Weights of a small transformer language model.
Training: a variant of Adam for these matrices, 8490 steps.
Each number is 500 + 40 x the weight over the matrix's rms, rounded and kept within 0 to 999. Layers, rows and columns count from 0. Numbers have three digits each.

# layer 8 attention value, 64x64, rms 0.243, rows 63, columns 0-63
480521475481476536453538502487513477480479465529436467495521450507520512445447537523518517554516394531553435432612468485531525572483497501474510463489462470551554509571429506581599515549509534
# layer 8 attention output (transposed), 64x64, rms 0.249, rows 63, columns 0-63
439530418550553566400447538470535519516520615523481583545492529570494585519479476479496564555573463522664436494521446495525502455494471528521507497552497524521501464583484545461582477498502464
# layer 8 MLP up, 256x64, rms 0.266, rows 0-105, columns 0-63
527539555500416452496470484450537473489485496467564475557461519498615529531509459462473447522471439518476496477500519547508457450472550509516507469495564503486540427596484494403482363534471499
513461493487437523484513516564545448474388547498472498509449511481476562435522486524472455531485494497582513537495475534500422507539467517542528507529416465506536589508452401549501505521458438
521495466446526473484570458496560492516521572487524486513469491507444486492524499566498426601502527551544481407495468536455539393494558542482520496462435550420436519513503470433537466540464509
543475474570444477487479530554570452452479474481577444569414497498497471399523557536579496467479515494477546502471485584502458504510464510560572534464449515468443530501480469438564535460455458
504494503558490482508474579514494477556550456429441509509445535529502492526523499444450493490506548550556527460572561576528504510561526497512579510527595519627509500530571402498548517510508422
502504463545511606474473508534496465527491547531459487522418570539488531512539456442472450551463491506494512542525568504464469426495481491546535443471512584536453484506516473523592490548452456
624492474431498510412504438512476487500505435489516368552552473523532569466471481478451501483480550577476444504524558495441477444530513483513492463546520493512504524489448530408480478519544475
513564535503461530481548560519540447528465463437489503501572564551471502446484540482589506566504521582506505497505478550569525504501522539576525536495563497544536529446459490474544582439466507
512502498514506500503511502498510498499497496500492484511494507503515512477495513502502479505497484519506500492505511507511491494497502500515506508496500514505489515509506488498503498507496487
534492467526559576440500518536513476544457478464564490539476508515496479477474454592500452515496584507470505517448529522464517493499446497552482558510578576546472532518492484541432485457478483
551490562498494454510524477520514472555471510504503507533478455455464450509545523484482499461506492508470502470528541541571406563462486512498526547506489567500491533448445443502528525564476499
514463481493477506453504487477481456530475444482526478605524544535511502509490523445554476557484413568485514497488536568566490506496539513507498469460534503546528529615522485489533501476467388
512553491463607534491531533560562463522438487467450507480475474539457654512511465475506469508477574564561488516508501527469469475484499667523568446508514526463543516484437448485534456520419505
509554469441410573505473591533537482529505473440491490559538475540459518482545515474566497546627451606498442491486513527489515467499501530506582499481539558524493578542482499505487417577462504
517477478475424459494535437523568472588463493435460450559527457461424554494467467493544406461478493476526566538585514519496451466525489533536547510525462506473436548605532470559479411511533574
497504490528512533502525499503499428559464484469455453532491589574433452533489489554460494580508502654573502444555528587557447513461488502506512463450463492458533470504471529503526566519502443
526524514531558542512508516533487466516505478535514479506509526504490527500463555510492498483462437526489534506488576572487480519575455497517514551416522562496466496435486529479504446525469477
543503488475480409434533522532454477494425503461479486486515494530485494454455485486483511546524524546474476579521502493581443417494567504550535515431473554505515504464482410547473463462506480
528513496566543496460512430536571451543469469525464525542549501539468480508491407491448509495546501570553457467443524486462402507470534494577502572425523519539432541524447472538445476471424502
578529449466502386477523470539494537468456481508473502540481547519508524484484496512475494541415489489513463404473564576512500554522454576598548547393458464479514452466529498506519395542493433
527537500539562410530561499518522480513411501445527506466496473467437492490539541523483438566566448500517501548491498510544455451464440602530522504541530540446475566466588508571484503505463452
486403496505516452429570520556496495561431526535467493464527581518519467493454437538472432549477472543613548464524500504504460467554488515525519440458489497516565534535521436504536446529515478
536450528549531515496537515555456466603474479468403511571437524601554538522449509494579437531524469491514562501461529519537517500463595548549486564441486487501471528500508485469464516500470457
515501498505491501501496502497494495502497490497497490505496506499500509492497495506501492503510505505499502495505502512504501495511499507510507505494503507499499498503492493489495488510495503
542571518484488514458530517497540464485518497555499409541514474538492520540494435516438489492500533513511501422499531530484427527526528515514500564499509488506467482528413472531449479562523512
496537477432456514412515563447487436572542458474530505504510547560536551473529488551548496469577494577515588518515490532527485523502451559555511450444578513443486522547510411504527495501470506
526513465488499480493536483440538464477496456410469480487461524520560553549502471519449483547518514516495510448477463468517475434495515463531552559536587488453483511512439386487516450548508435
484407492507490444453552516430536477513512434516474476536455500485516497463458484561499473472422513494474527522506468514457467552497564527544492562463478440436457540473467475494462531504514531
530506504504505496500534489495504491523484499509489491515478493500507509480479512505498475506505477530504507492501500517513498493515522507513503524465517510486490518507502491495502489530497485
517524522446419494485532525469515476582483506484509499484447451509566477506541454592495466466480527479596515505501502583512459525563479600560506508540500523463507508525528461574486508574470488
564486443547533466458499532517535504607455509502526475466500530448586493551512508509515465511445507519516541546446556477494505459473549480526553481450527445523525460492536521477469481455444502
626412440480480476470550531484510461593455513546503463541452447456577451547487481493523487501449548502493490441493621616489469533545495510536609512427464562474450534486499504514533512484464459
507458463507427543518485520507561445518522523458538450496474459488486552412499458463564493487531568558507517546502543595541403526454476546536568537494541480478506547531492546494498514511553536
504430455613464474481541523515576413615530433529514497558444556558458487451525513476462445599428486524521500497418524496446508441508512473536492505446545539503506540513483536471539481593482489
483411479539502481491474497512538466501521450596576487524488508451534552438557502535479512582494505517523524433495536535541473521498535502518534549491529505509490514533424484498488502538529494
515470472485447498388560547496511486544521459462497525559513583528458504432534503486545482529583550505462455416503457585501447491499511502519549515558538505528459580548543528489469398494544444
507435507473514553493533478511527523467527469514490516520517398518526434454460489483450489457488490535507473556542468549504489419509531529626536540485575507542455468463485417510471448536438523
506503499504507496497509495490497493505495497496491475518502497505508503489497499512505487506516497514502499492501505519500487491512490510509515508493490515499488514507491496506501500506496488
517471548509407479608571519487588455552461536591483500576438501522448474479490460536503481529493493542540497554541508578449507501483514513519518551483457525428481472508460464534520497518385512
516531508494459526432589462511507420569548477486470503512415529499504532517511470489593512566485504481519440477486547542627436467456466480517577551492467470578441559538454435543485493544498453
483493541510534463436489400485537446534521506456455492501486504472532490468472495587418497560531506564528551492530515590470485449554445487487523553511485482483512539546484441508521493507521482
491552494481485466512508545550446510528442507529437460516547510469515516451506521573521437546489496510506553467518483530469506443465491611524533485519509592522480486524486474519518483539459517
498422506576553527447571432482519373484481477524527499478514507496467503493401485529496484512510545509568446440468495494526495516476473491522527526460514533434491552514443520529512492519470501
506503588477448418545533494452548482479507432501491462530492480513494510448476531499537476457450477537473489503449506523460482544548517491511538503466537520446546441474554499502479474564448518
491474513555489501522463523468477486598523459497429415523550471572541526478436513514567484573458481548529452516452463486597545463568509491561531459463569508471494486480477518446510464537481431
538469434443545532506506489547445500513499475519538536491462490475460470520503479437458423481441512526495556583510499568507479529540507522548571528533481465571471496493515488502463511495417394
482482453554547485466489464545539519547466442478441415486449513522575458490465544574533409536524466505515457478531478495492460472566479530507522494515501527547491511524458480414518524492540458
512497474463564520532569441529495475526489511552460465595488547574438538507515539536467480519481492540519470421551519511516505531466432506534484562501449525562442514496447465552536426466443453
487466458503501553424514538443486484497508496488466460496539522514524544499483492508443517545537518507592486520487562522584511500536449524501522538474542493473458494546538504478496489481508522
540498437461502462431573527472501469523473539544536505504464534489428520398421556536509495534532493494527554558537484550476519425544484570581529591509471515517496587486515550469527525502473516
559477462479469484516479439582485473543431453451459494542503533417483453468454476540533484469463511559479467514550572541511507452505458495486549497542445500487455556547523476557459512527475485
511503435528495530366497400465526471507513541452534458474511557579462501519484532444499429523431420528530515452571547537484502494484486505508578494425455480456451571457500433439524460495529499
530460412419546476506614525462576512528481565486521476441470518540451481531468472515398421570462503537543502457500529516543438440521539481518514613476476632509496551495530431524510506532547539
512507543507454554518502507423579424491505521554535482482436528576529613497469528574415497534495460506541587518521569553485414473480456446492521504474523530560533492503541438534480473552487464
505491520527484444554501480512496459480500510509473489548485507502511561431474500547493492479569445469540445532554554501510492508521530516518489499492464459506514540501552433535489442523442503
510542496542531485461565519466571495480500515525463475481419469476501500436465439468458472498536481482563574487521539590501508503497494461573538518550552530464580480447530429454407387483483567
482506452544529507494450445475582502471496551606533400505520558561459487474443465545506430516489503594573491535458470490517520547505517499574533464467537502449479479494479469424521416530499493
528434487469516532466455480571471497545385559467419410516490519497522511438469456504486450468474450526609492500521547532513429398626543482570503464498599510451531503517475471512507528536502453
487420465486519523508456412510508495505494513539484508526485522505480497512508503484456431578426472510440528536522513450542460462521469506548583572466480450562456506471500518486536426609464469
587519495531525426432510523526533509532502543503522444556566534511512554472510513478498486565494479478485469470496572542489478537480474537561651474524472490419506467492569527432482508487449402
512496491504506503488520504498490487499504494491490480508498504498494506479496498502502480532502495523493501504508512505513485484514490501527507506482503511504492512514497501504498510521478486
534510456464525549488505442463501465555412467498457432519564484453476546493495462556548456487498492538548446509567449562517470505506485509535518502528492568545528525439443399571435484480518501
491476523500578497470527421520449427559542476443568478458459508517502564450558553488456476577518437485499489453501481499475516456551497482566561432558462505510485511549476486538547452576458441
519491533540535498461486532522509539474469516467461503566488577455497563425500441494515498517500506491475541488528535554513414452455565518564570501453462522460475474611521520400482477515423424
489535530502545444495505540520503478504465506524530510569518450539475508439415535558560468513514416539500499540510548572476521512569510552501498548379570504455481510492580487487502529482499517
573531406523513433531474431584514480487480491493478497478416555485467502479424526545538478496487456496526527425601578506550459449503472583579597518442535451516497491478571576442479473474452449
636599545465430444478518503466454497543493475456465495499504466569514498461484506483519461464497561485548504474552495556537486467464478549515530474522407483547469486482498513533460468530464473
488487444470538496386559526527602505519472545552486535488410546555521541490510529501519474488546553545516450503509596484544513518488463449509544473477561481513431489423449476449551515552478471
492522426483486525445525508599487426519415498474444548478524511469464472473434490490493502423508554556574457517599514519536471451523552467578544567499516423553503477477492470523508533564488494
494572477483508569481478495467486498537523528553542512502495527502554584463446510465485489553606422536594515436527493524523491425539426502549502540481501481492455564474516399445526495484511500
536420511550541478461524492542489502527551475443466406603537580484475455488598471531508465482559508501511444426494540541452456472579545502529493552527502482518470494536441537518504481486481477
586549522554478533492482494522474406539495547512540462524492604496500467450594519515468493543481457555478539394554564538512455531514467501508484489514552581498465528584465472524476536518547498
508497551464514523456586473459548452518518526483522506488435491497479484479500499531422404491485539502526509440545526519493492379487526485516517572490511495455514437586544447433531513515495515
547507437467496533430499497447534444510545402430574491489582504498579473404470451491442489546530522489457484513487497515496424477547504491538633524559532545472497480534459517494504485559556442
553436449498478457528591529484518508510431448480445505473527526531474564356494471562535493484536513507515567527506527523528480483545487532551479524522483532458449492485460545520445436524493499
525404530494459450592497512451502478527488528504473460499458444466479478449507466528428499456517483530466455554431530560492418486524529570536541559455510464543415488526563538446413514513462479
549512529460540527497544515540505404496426480501572497525543500581428500532440467557484487478527526527517538568483535528534480477497425487489508577508511564552406579544521487496453491515407493
528525449490534550426478486474527510603503433551496501498479482552488511529491554525499402535513474514552570416519495594610461537491432494515567473478590488532510480451488480475524437487517480
508470531596603484544534510433535408480483461483507462528528491509442537498465532591516497573493499570440584543454497516587504479513463514491510560474501508440456526507456484555481464591456444
538467473483486495441539444511506463527463510509544499506417503528466506469490456460464472552467479554564518547518508574524519516516483457546478548551508524526560543458505464501432485478520523
507427555519453513413471513442513494451546531489549460538546475469449557504467519542452471510514437553477507544437557613531548562499520495547556561450487470535406537557505504440487503554531453
520555440454545499514555504465510479570454397562458512499505573452510484482432526477446504430465533542518463546570564510476513442508534501599503581512516505544521462516555446515504498541414524
537469537481546500500507471504492502507394528554502475464463500522501459459472507596507440496514546506509448490487490522488441501472483534483493553488465521539494518544431498513442474503514504
547510494512517499539528520472486499565495505496422479506447607511455440443458487492572472563446544512538498536504484576503480436491524543504534484509468470445474456475521531509462498540491510
533495506474443567446451491476485487481497558444426471482542491464483534461475449534497487498501523573483505529461507563538466545541485552528509467524460518521547534493462493484543417512445448
517500442439451558499499491531544426606475423482447468474430574526575586491547526504505484582530494518576473519533475478455436525572542598599536539515543493485438546530549541511479537517493511
478418550595425434480494437446569488481466470478585489566548537482484451511421457515542429560519534534500465485507492516544530467483532505622562448491517510506473506478528555474453578521481403
501481552470448537471526508513520497481479386534465413509502521546478499549507483520463509431488487540507500555543533494518458498499554489542525526534451461497512500547492491507538419531538531
525441502412556555525505478527486498579444458544589504533515498575506582504578474504448423558556434493487492486552520527462497468586505554529543523470515485462512481581491527525503434517509412
568530484527519491535491464511493465512488561422458455468487526494482514479503491526511482537502524514502563569478497533529417418481448491562483554525560529517522517497487468523536515487525456
511505494505495492505502502507500489507489502507495477506495501500513503497489504514505493510516497528508502496513511504500493493511500505516507500495504510500493505505490505505495492525502498
512506483509497489487501505499499494516494507491497498505485507501507509490496501503499487508504500511513497496506505504505495497505494517506506503485490512509495504500498488508496498520495495
512509500502502501499513508493506497506496498498499486513497512508499506487495502501503484502503493511501500503495507513498492498505497505512505506492509512505493509501500488501500501510506492
512498504518499494489516500503498492516491506493495473501488505506493511494491503510509487507492493506509502494500507520513475507514501508512508516477502517495480508511490477491507483515486493
498496549486460472460486456535506470527526517533498416496424485534530531437538580442533447519497485498472456444552496480518452520521567551511569486444520469496452521529570516443511506509507480
479504522497519493563587596459579468493478496451499473509505458490443505512481504610530476533474523527550483508502457506510465521530568539510532539514524582490446596480493460436442413519541497
546463470524433522463479550446514420546432553584507481568463542459483509453482535586471473511557494487516596552556486503483430490542440510485531482492571551558506540547515434455590451533474413
524560436439481500518546539434537409477432483508551506515534535492473551460520460524557524478481452551483531543535585556524505491488522505534531566477509550570479532522515400542478520500503507
557493566524421481554507479448533497498440410535441503516504582540505511484543448450534477542497439504513555485557522508508455535502510506509531530485550490597507511576527480496467452477511474
536510581487406540564494495424538438525515421468526473493465525493468486446390487558526491542536509502461588531502509501471529545494487560545534536436578552530548569497517460515490543535541451
539450415499507510482504472481494507590516547527469421527499499534446521507508443485443482460490555513586452472526491568487473446472507512551502472504417531525469525492457496515515497530394495
502532531536509571497527515550565491525503540455510478545524537435490504461542456517500522461526517583571541446478535459482488524477504484555519491495445525496502529573478408505555475557517486
495543492561535504471571574488592428506460497493538520509473469557492540509437471478471478499535533499521542488469457491537471464559455570548499521478522493530490508533461444540552497453499509
496490564453526496454532459547519484496448484493460487483472519467603482496464430597469472512453468490451530412476571592560495476592456500531515577505516495562556479505523497482505524558438423
543506536482488438535534556478482462497475477449475465512518512483488439454439511580521471478436513502600495485520551492515473460466475538515504468517465576482498483507454456509529543509469484
589441559498537411535586552519507521483438454475485480470450499496483447432447573478547377418488566530457535533552459490447523571470496549514534565556454526518484493499563514555540565583501565
# layer 8 MLP down (transposed), 256x64, rms 0.252, rows 0-105, columns 0-63
417477490511516544479532489511540519509452548501532453502542471527497461435542574442547490523467485551491465487501439515428473524505563471472516508437547482448410468424520486475448589472434564
555495444460481458513526477505510515571471511494526537434531479547427508465607456547523514564577492524506583582502523434438512448532525385434511519515510553481434514519526525462579461444514492
580548469467518522500491435555395507490539518407480491522504435549470496528533451493524434553496511491534407502547501503519512566542553492511487503577550448465503447521528481551482516578485465
543472469479562503517454469533498485553506550585531441547531430475455420512469507458524435475553557522395557546481616542526547530490474438517512515536457523457484502514540468472517578407576517
535478533490495507517536487515473480513605544453499531499499562445488572543538478593581466567522513514541457470544427456472498505499566476538493525542535503409522459485586570514402549483588541
482505431460459478526503566441457552436467482464504537499520492581467514384500509458546595470554522475419454514558476520490537506432525542500482517424532504462474542493407471516475517531474487
538508454489516575449458516516499473449552500451568528460570473534437478450495494488497461473518519471524484490476522486491467411474508529452467516545499428504552473355461507534458471470513527
520446499522520476440487533517481477487509455524530532578465489477511472538393483452504544453556525554460529543498466506494418418504439413493495431457432515474507477479538548549531432479484493
499513502505496493502500501490493500493499502504508495507507493508497496510495498507497497502497492504499508505496502498491498509495504505503500498503507499510498495496494503504501502494493508
511508455539483558463547501506496499488437451531471521516514524472508523497538556419473477455464431464492443449487539545510510616494511488466520409490460491532473471482491447535440522528508470
485469538546505536473496476516472512595516493519511536418486459522460542482464582472511516487510460443502529537497516475587514476481430465501497503521522545478492478495488517492471537445480567
536500461515453460487537512503480483509527474541490554431455455506512512519485535446473529585585546480499466482421545486477443531473508525517524426453422467469572579447455519522483443408488476
625444499508478443496509419473461488489568481491576527492477497572446470536591565556517502545502578481486471539554468466559460554599520470474531514563526477523490516578528515484407494514471434
540527529499465478485510431413496506517515502500397438462574525504523560483524421477503487502416498467564578431488561516539529512473471415533500563563501423514551455395538545500459529495549483
458519544430452517486510484488531466485487535467450553492527506426526491547487521431504501502512437537512470521551597423427451502455549533436510475533540454498471466459494446634497429567466485
526448463515493452488550516470521514555628452524605474499380517502422499500451505467481503443464505492419444529459469504459508513516495485525545479420486501548519499488490457526555456439486461
471487461529493447494503458510506526527491470477497470561523528544528548510521526498507478471473510495427542480506543484475548511513484467525446443489488538550458524577490509485507493555514504
482471458499577528519515484468522480479480549544512481435538459577533565469558543511506521566519512459551445507450498544467522465502463445587448503528472484547506448549529519497560444438469492
449501549526443515499489542554524531444454454473451366503503502439521533483588547454505467481504557432427555455497481553494533534534537490476517534479507502482474512495531382442502555466540503
522558501551509463558398497468472454528500472471556464553472596463482472514494513438447610541562486466487456539449457541463459517476406513459567494502510480492552444499515488466471503499474501
463487492488474514510495505502538449514540544558530475478456489525449485472502443519534504483419474483501445470452584390513436504523553525477458438566521511494538526460523584471443449475454571
562557439477494515511533453465458459485535527475432501558523478501461483476495497384513464472455488415512522392531551463537532507490463510528507530435577414514443477521486415446448505494413491
433530529486486444476462517482445451497490438499529612524454444512484430507521476453529582521420480478476462480395533503485487499550505492542486462514445512426463523564552495480467449573447520
502496502501487501508494489496495516489493501500500502505503504501501499500499495493501487496503503506499483497504494492480496500498507500508499496500497505499500501488506510506500503507501507
506482476486460426464529652473471489462486532491520530518510478560523457473521503495507531506404554517469486488495525478477498504476537511474505532542528452511508481575509502513520533487506588
492528529558589522511528560503531533458518575505574523531471544583523504553450472372478441583438464498479475456461469492447532556501450500548506535499460529527512478529491459501533463546473480
579507453469471469529476452476389470484514552529518504517432402512509516483497565514498439466563493451518469552505533513535506527482498472504500526460453533501540491504632501462554509462539492
475499516509530505458510578546518472473524596474546544507447500524498485500549450536496554491540488521555478465481506517515552474460450558505488524504512523604459509519480519460514477434489514
504495499514511512517492497484488505499490503520470510493498492534496480504489495519482497512511513529505485500508509529493493505502484506498515505529514489496498480493506509474502517493516504
474477529480501519514538502501477495535569596420512468440540484575482448379521459488452487503498547501524507489481522539556486467560585526499436489574457538494550527544516541496459480434492475
423520527408507478518467470474516510515483534447475472536428532518497528453531525531506503517481486486506515423525499537450450450474464523436484483558531478488526495519482513381479517547439567
515535536487536454513548410422507501582430445424472606458540509476486457557535578483457430447459519470526503530485361526453518515526443510515460465513439503520596455495516459507609523505540527
435478516552502492492527551447575478494434451516524452439540541462489513503530586528434559505505446466531416528455464518520504479420499560449463483468428538491488545493532515509552468441536564
538570408473468503484523456539484514484481535430515517474542419469565506519587420399439499498483532484521505467572609494514633518545501496529570422510478414427494509533475452492510455554534451
529533496471461497526537530502470569513505426518521537460512485525522517523482492527503575536463482506501444398501515480440551525460486488475430547544468507490533498430470575494493491546445493
475471569461498521517542512473521533553522523462527506577501445446516440567477471480548451425424514429520506516545491549465479493481495470519542559570497488517586541471605432533444465445541550
468474551535507490474518536496553606453430493491504498490439536517472497510485533575525505521535481499445486468414461468448521503507539439515394499461447577454491492493522512480528477527573553
502506494499507504503504492505499504503502501502499493495507497500512497510500502500497489495500517496503505508499497507500500509500500507499498501512499496500504507503510494502495497499495504
436445472465419532433460499487482517512422588555452524458490537517468507427461532452468526517492501531439508503551467452566494406490502498451535513486545524445564509557522448512586480492555502
440478525480496534487475520495520531520474526511524474479542488443509474433467469488434490471555428559450489518460520504457481457525470610443371430438510441471516485503454481508569521495414592
457482467405537463474528460434427516509567476444455494443497520529476464493482507481473516494515521478461524507539479537445525495547508482523511442578484494472602497504542479486535514460428479
506487486478467460413527461540509517436520567451522565468593507522511451492530512534559535562500466475492543444478452480473475526479489519501462481530481504460471547468465503594547549491530441
404481538529497515467491540475532516510535511484476545572524567475523462476523502437495519488502501524454536449467455501413524472490405533442486472489536502530506485517548456436559498475546498
512503464489508502535499499442528560454456555533440467485537489539553485510535503451550493493487444524468442456533475508466473541437471521475399424533447476492541477529496475451529515477536515
488467509495491514544452486553479503479499558509472531517544582435484488521509450469480531552496589436480525616505518528561409453530530540435464587526503464509466536526497440573478587514545494
449502497570492582475451561505464537478541453514492489532461538545498501540524508544559528484527555574486492450552452496462448518488477541502443483491446497532521567597484474544442558497435471
506517579472506537511478472501466508523549516477483508477512508512451427487431406519444496504519475471543518536538545507487515500551461520483548506536517463609470490536460482517462537480487473
541503423446457526512476455486428510462474521494516497498536514515512560501572506514464581515471442466542485526607505446543530552480539459472513486475471505499479459489523575544492487520512466
505544540492460504555473472509487538487491444576434504473547517489482491492546472485523521513523413448450490495512481552505479532504488471519509465506441517509516563482491523541489512518492460
520539482521499535545413463528500526523442520538440537541535521515506525494552472436497492529540533529475552476495560402568490515467559514504515451469443362499451455571505510495528492487522466
460478501509505499518488510543475512448489464534503564560521467511610424448461493534531500551455574485472416548405542510488507520509437499505506515493448438446555514557497548528510523471499495
472469498456452528475473484432542563432549536512472457437546515435437496428503495596504463594500497479424491495516460474543438427492562505495463520493544426540456481458439507535492487445545526
538580435490518497555551533358447448597526517549432537522534532455469566481587475505483527505422538418501466475486556512537490472500545479482481430541458558536578437613481550495464442564469536
539504409516481512546505459479388498525533573516424469484539490490462471481492459460629530526456479434552486466541525472549464450463554505521518519513544468468519514430487469590470488506455475
434456549470503460438461507482434476483491494492537499456506465501516524506506474445466471525481492477498517491537547473507566530507533498457520486490516512489461494542475538462532521562500578
366430533489538536500538541467531504527469529436525554492541566570491575519478488515490543495555527618492441499431479515542494467520484547466484468394481540449512524544511455531580537546445512
515531526465487578502559484473472578472483461511537444491522462467430487455455425587496441507462490425520527459577467531508616534524497430516459518574522431473478454518491538489487478412529537
524563495451434538458520482460474543552482504419442455498478486574515534603521494478538588496481510576417457567499562512461486522470436562446464458465533416467402478510526439510464527435467537
346482495579535486474517566504487469482508380503481517524520450526517478457459481525533517427526451571522491469463443549489448551473466545488476516517537432452547492478468519481477517450472513
572537470509479557518478544473497470550500429440493504523498441496458514476523491486442548512421485400498413457443499503447450497452480515492579456495520449461457410505649456475488500555450528
500499494502503505500480516492497509502505504504486493519509493520508468508500483462490520496502502489495485490494491483483496523507482494503494510497498499488500486506478482515512487508492513
529490499424470598521485559441446507442457552480511542552469460480427503414417528503520463498488464460466534512550507558487554491463518513431460407483475556544482443539443490475439490547548539
405546505509481510467484511483535511411468474605557512515459488536522532478463497477498516417478503534498498543523416487515418460489471478479420604392564578507475498464466474517503511450485555
476568503464480542470489508466484417524481510551500538480413471481479495535436468485473512509499491490546465501442570405548501535480529491533403427537491442428506461451499553492404465465487504
398500527519478520460571551527562493537462443451487497484537549477550457546506566484521569491530510497501530431488450478464459457513521514472416468520421500473463492505449512465478484472496482
544457507522507501514459488461478532554489468414574547489528545480412478511418406391482520457506555542497430467558505464519478463494501486536471543491446575575516434482561552452540434533504443
492485463455530536427447479456531496460514464516455503469501475514539428502514557497522503513511556474527544472514465417517506492493443502450420516530582510508490521511522548607498577433453507
383514588533494408523488488413548487442521505511498492437524507512494438466555500521577511478451444549474497424488463489470436476553470446451519494477504505473511475468509468472470489464514568
410532485534517411493457523492585520470479496476587519498511583488494512522503524497513526525498438512440548464493413451497433394503519505556467501447478463507472537549456508578552520542568554
429476481571536544497532512560592532491491525445530536534517590487514501567519503480522551500512550516463524556421460470469549498458493510453482484541481475489474499527546494536550498420507483
485566540552462442512464574472462503489518579499418503518496512524489523390515493444499587470463504540505438486526534528504480517571573481505468564531480500559478511516562508515465460523485533
551472530453500565572518538540497489454452510484544523500544472492521447485449485477506462539487414469504443447465551514453427575458564492497550491495441505391532470511593512481606485528515592
523544433501534497538503427487477458489557468516500500498554484506448523468490520489448454539516498414525507457529534440504494474518474483531477415530497522453478501476546449476474490549457607
476489490487525478471534480532451486501574503484487522375565547493467509441519566517389613512470517490551460486471504556464471451542583506510466506490508580492441510415526548481495477501606460
583495477403508504474521525525548466532529530478470601488423521566470481535501484501456551451450477422477477484522496456457604488499518467484487460467514527385513450520552476463475471548463457
401576520553470532537498593479489540523455446496463513525503526528513478556495533488426514460513591493466518517491485504556446463442529493452495525460489543488527424519423487516469453411509525
325460552507486474493408491449551490493495504505497580516474498478496481495494537479514516501486551477466486497484512496453482518544562512432533508522504525529479499456543530465418501554460524
533478449534435481577472458472443499440542394454435495498433452446505480456490523515495442564490443421520462456498556452481547478422481527525463472526494512475556499625513439499549486494500524
553525488399458484524494493469483533470514464473484501461557569557492505504542437602458483442585518437456445473522494522509553557509479455532513480567418581518529521468445559494544509534520402
420487565492508435461488536453570545523456488440547543542545478463492492461522541433564485479470517496498467495497500533523422484467528498508483498533509506453489533552494556545499444464559477
444449520541460466435526558503501474593545545541536527478504466541471500501515569511472595515465595527512595447505467478470462582503584483496460461515519473576488520532499480475507559553439442
432451503521495505502560529512558517464532550509496472461592450467540543470562488500524539525545449518425477464514436452478439478520482542469485539513505535414476613559494554603555507434493446
488480509529535539519488487559491484520562522445457482567574470583542444516467509457471516512502497498420483449536588513496485531451486506491491510492556503504490487554504446500501518563510499
563477481512460517470496572472487510553509529506481479514496547432550473557506482448514538529410530438485525468431473449466509512462461475477522509433549469501564456498549470510434469479534575
412460482481437470419544527454511490482512546495495539484492553506461438470471471403462533491503491531477534493507450547464469545471479476483535423483507469482453515495533499473527499474496567
466466546456457553506521494403448557514509547505491597511461497466505496436484515504422528502455495445523391570558618486542512554399447489539539445407465576477519491528532500569523459508557458
485454541474510496486476516504433545490546522465450528493385627450482462459497473535455473521548513483568444559423603424491487540480565509508457576484475462493426437458491542448494466536519477
497491518443493474494438538523510575515492565536484568477485532496486452464486478570489574462498486536427510509481507518495548449557507553494458467531410519523538476512526547490534544534494483
448466512490485503460508483421575519497462511573494512477519504516561456451521502495561532433601499527448471506503482463468503474452464444430591581456496533469458550450455501510548515389497503
533436495499496474560472463529513485486498543480520429479498467516498460476512572487524443445426546503475485493498517516430487519525499474469446444549491521490557504477480489429531467487439501
499505492502501484506501502511490510515495499501495494494505507499502488517510497495500511504497504489495507505506501491503493507500500501497502487499503492501516491501505492512492499494504495
497496507505503513499501506490516500490496500494507502497502499504496500507498493495502508502498502493502502491496502498512502501495497489496495500504503500508496501501506503501489506493499501
501499498498503502498498498498502501500498497499498501499502501497498498497499499497501499498499501498496500499499499498497501499501501502502499502503498502500501502504498499501500502501498499
488497487487502479491510502517512504520496490524490488509511497491504481488499487483522494497487505510520486482501499502505471514505505496503489480491513476474508505493515491503507493501475517
563524451555546588523535493529505503477465412485496592519477463523558519532437498477495479505507540467506400519468507489479502491531496447527542457476496472490576455530473459476516531485474531
580465455474474505531447416435502568553524541495499512437601577522437527512576494494546570457526482499533506502543525489540490465499548434482522475530458507498465490481547510470496533574506501
624540463494501431520450462463430496522547528443459520539476491537548516474526510454523564496540526523396517492482485485497458483560565491525476506486436435472525414498596551465388452555501568
470485589540507462451497493544562545531513450544552533554501521477521455458447542520564471516459496525573467530446488458471555483498528513490486444480503498473482509466461560497395477425453540
485483474509508534467447475533408495402509516495474535515490413517508520498513526434466483532420511484495501481495527483455522481521490564525493576563542486502521491510545551546477574490542476
473474477488507521466486421516529419518545529599492525546490504531452580531539472466533502437522500458481504560561503461494472542479449515523452467546446555475465473415556507575501516551561419
441447478569548491504506451527506481531519455514456510464496598386563481570517512476505494534471472478527544460502444518425511522480487492484496480507493541490521538476507469525490591451547526
465484524548530566388506537525532486492473519569608528541506502549541516496478485505514527528469480501440447551465455483473542496494439563510434491475447487465485501494504533515531471453471506
465473506515578564502497499490548538510527552557492503512536496511503473536446500436502527419528503511492533513476543480503521469501422496435432463504509472481489521540564494566527527428488491
480536423409547534490550436439509503538480478477552547544504390528448477545454517468469551558473492469520524446580543489530513481493520540565472530571484490453534492521536481502541499488553593
443548498513524488511491467469558543488557470471472472464535473518524453518516536514491514496556520408488492427471525511512562519505443502497434477507385473497519474493511484466511550442541501
577561430557427558440512518514508566431496510435503380502483501459478466494509475530539575488547416512448425546448381525509485469459480519513497510519371471449592423486427485502419487387529525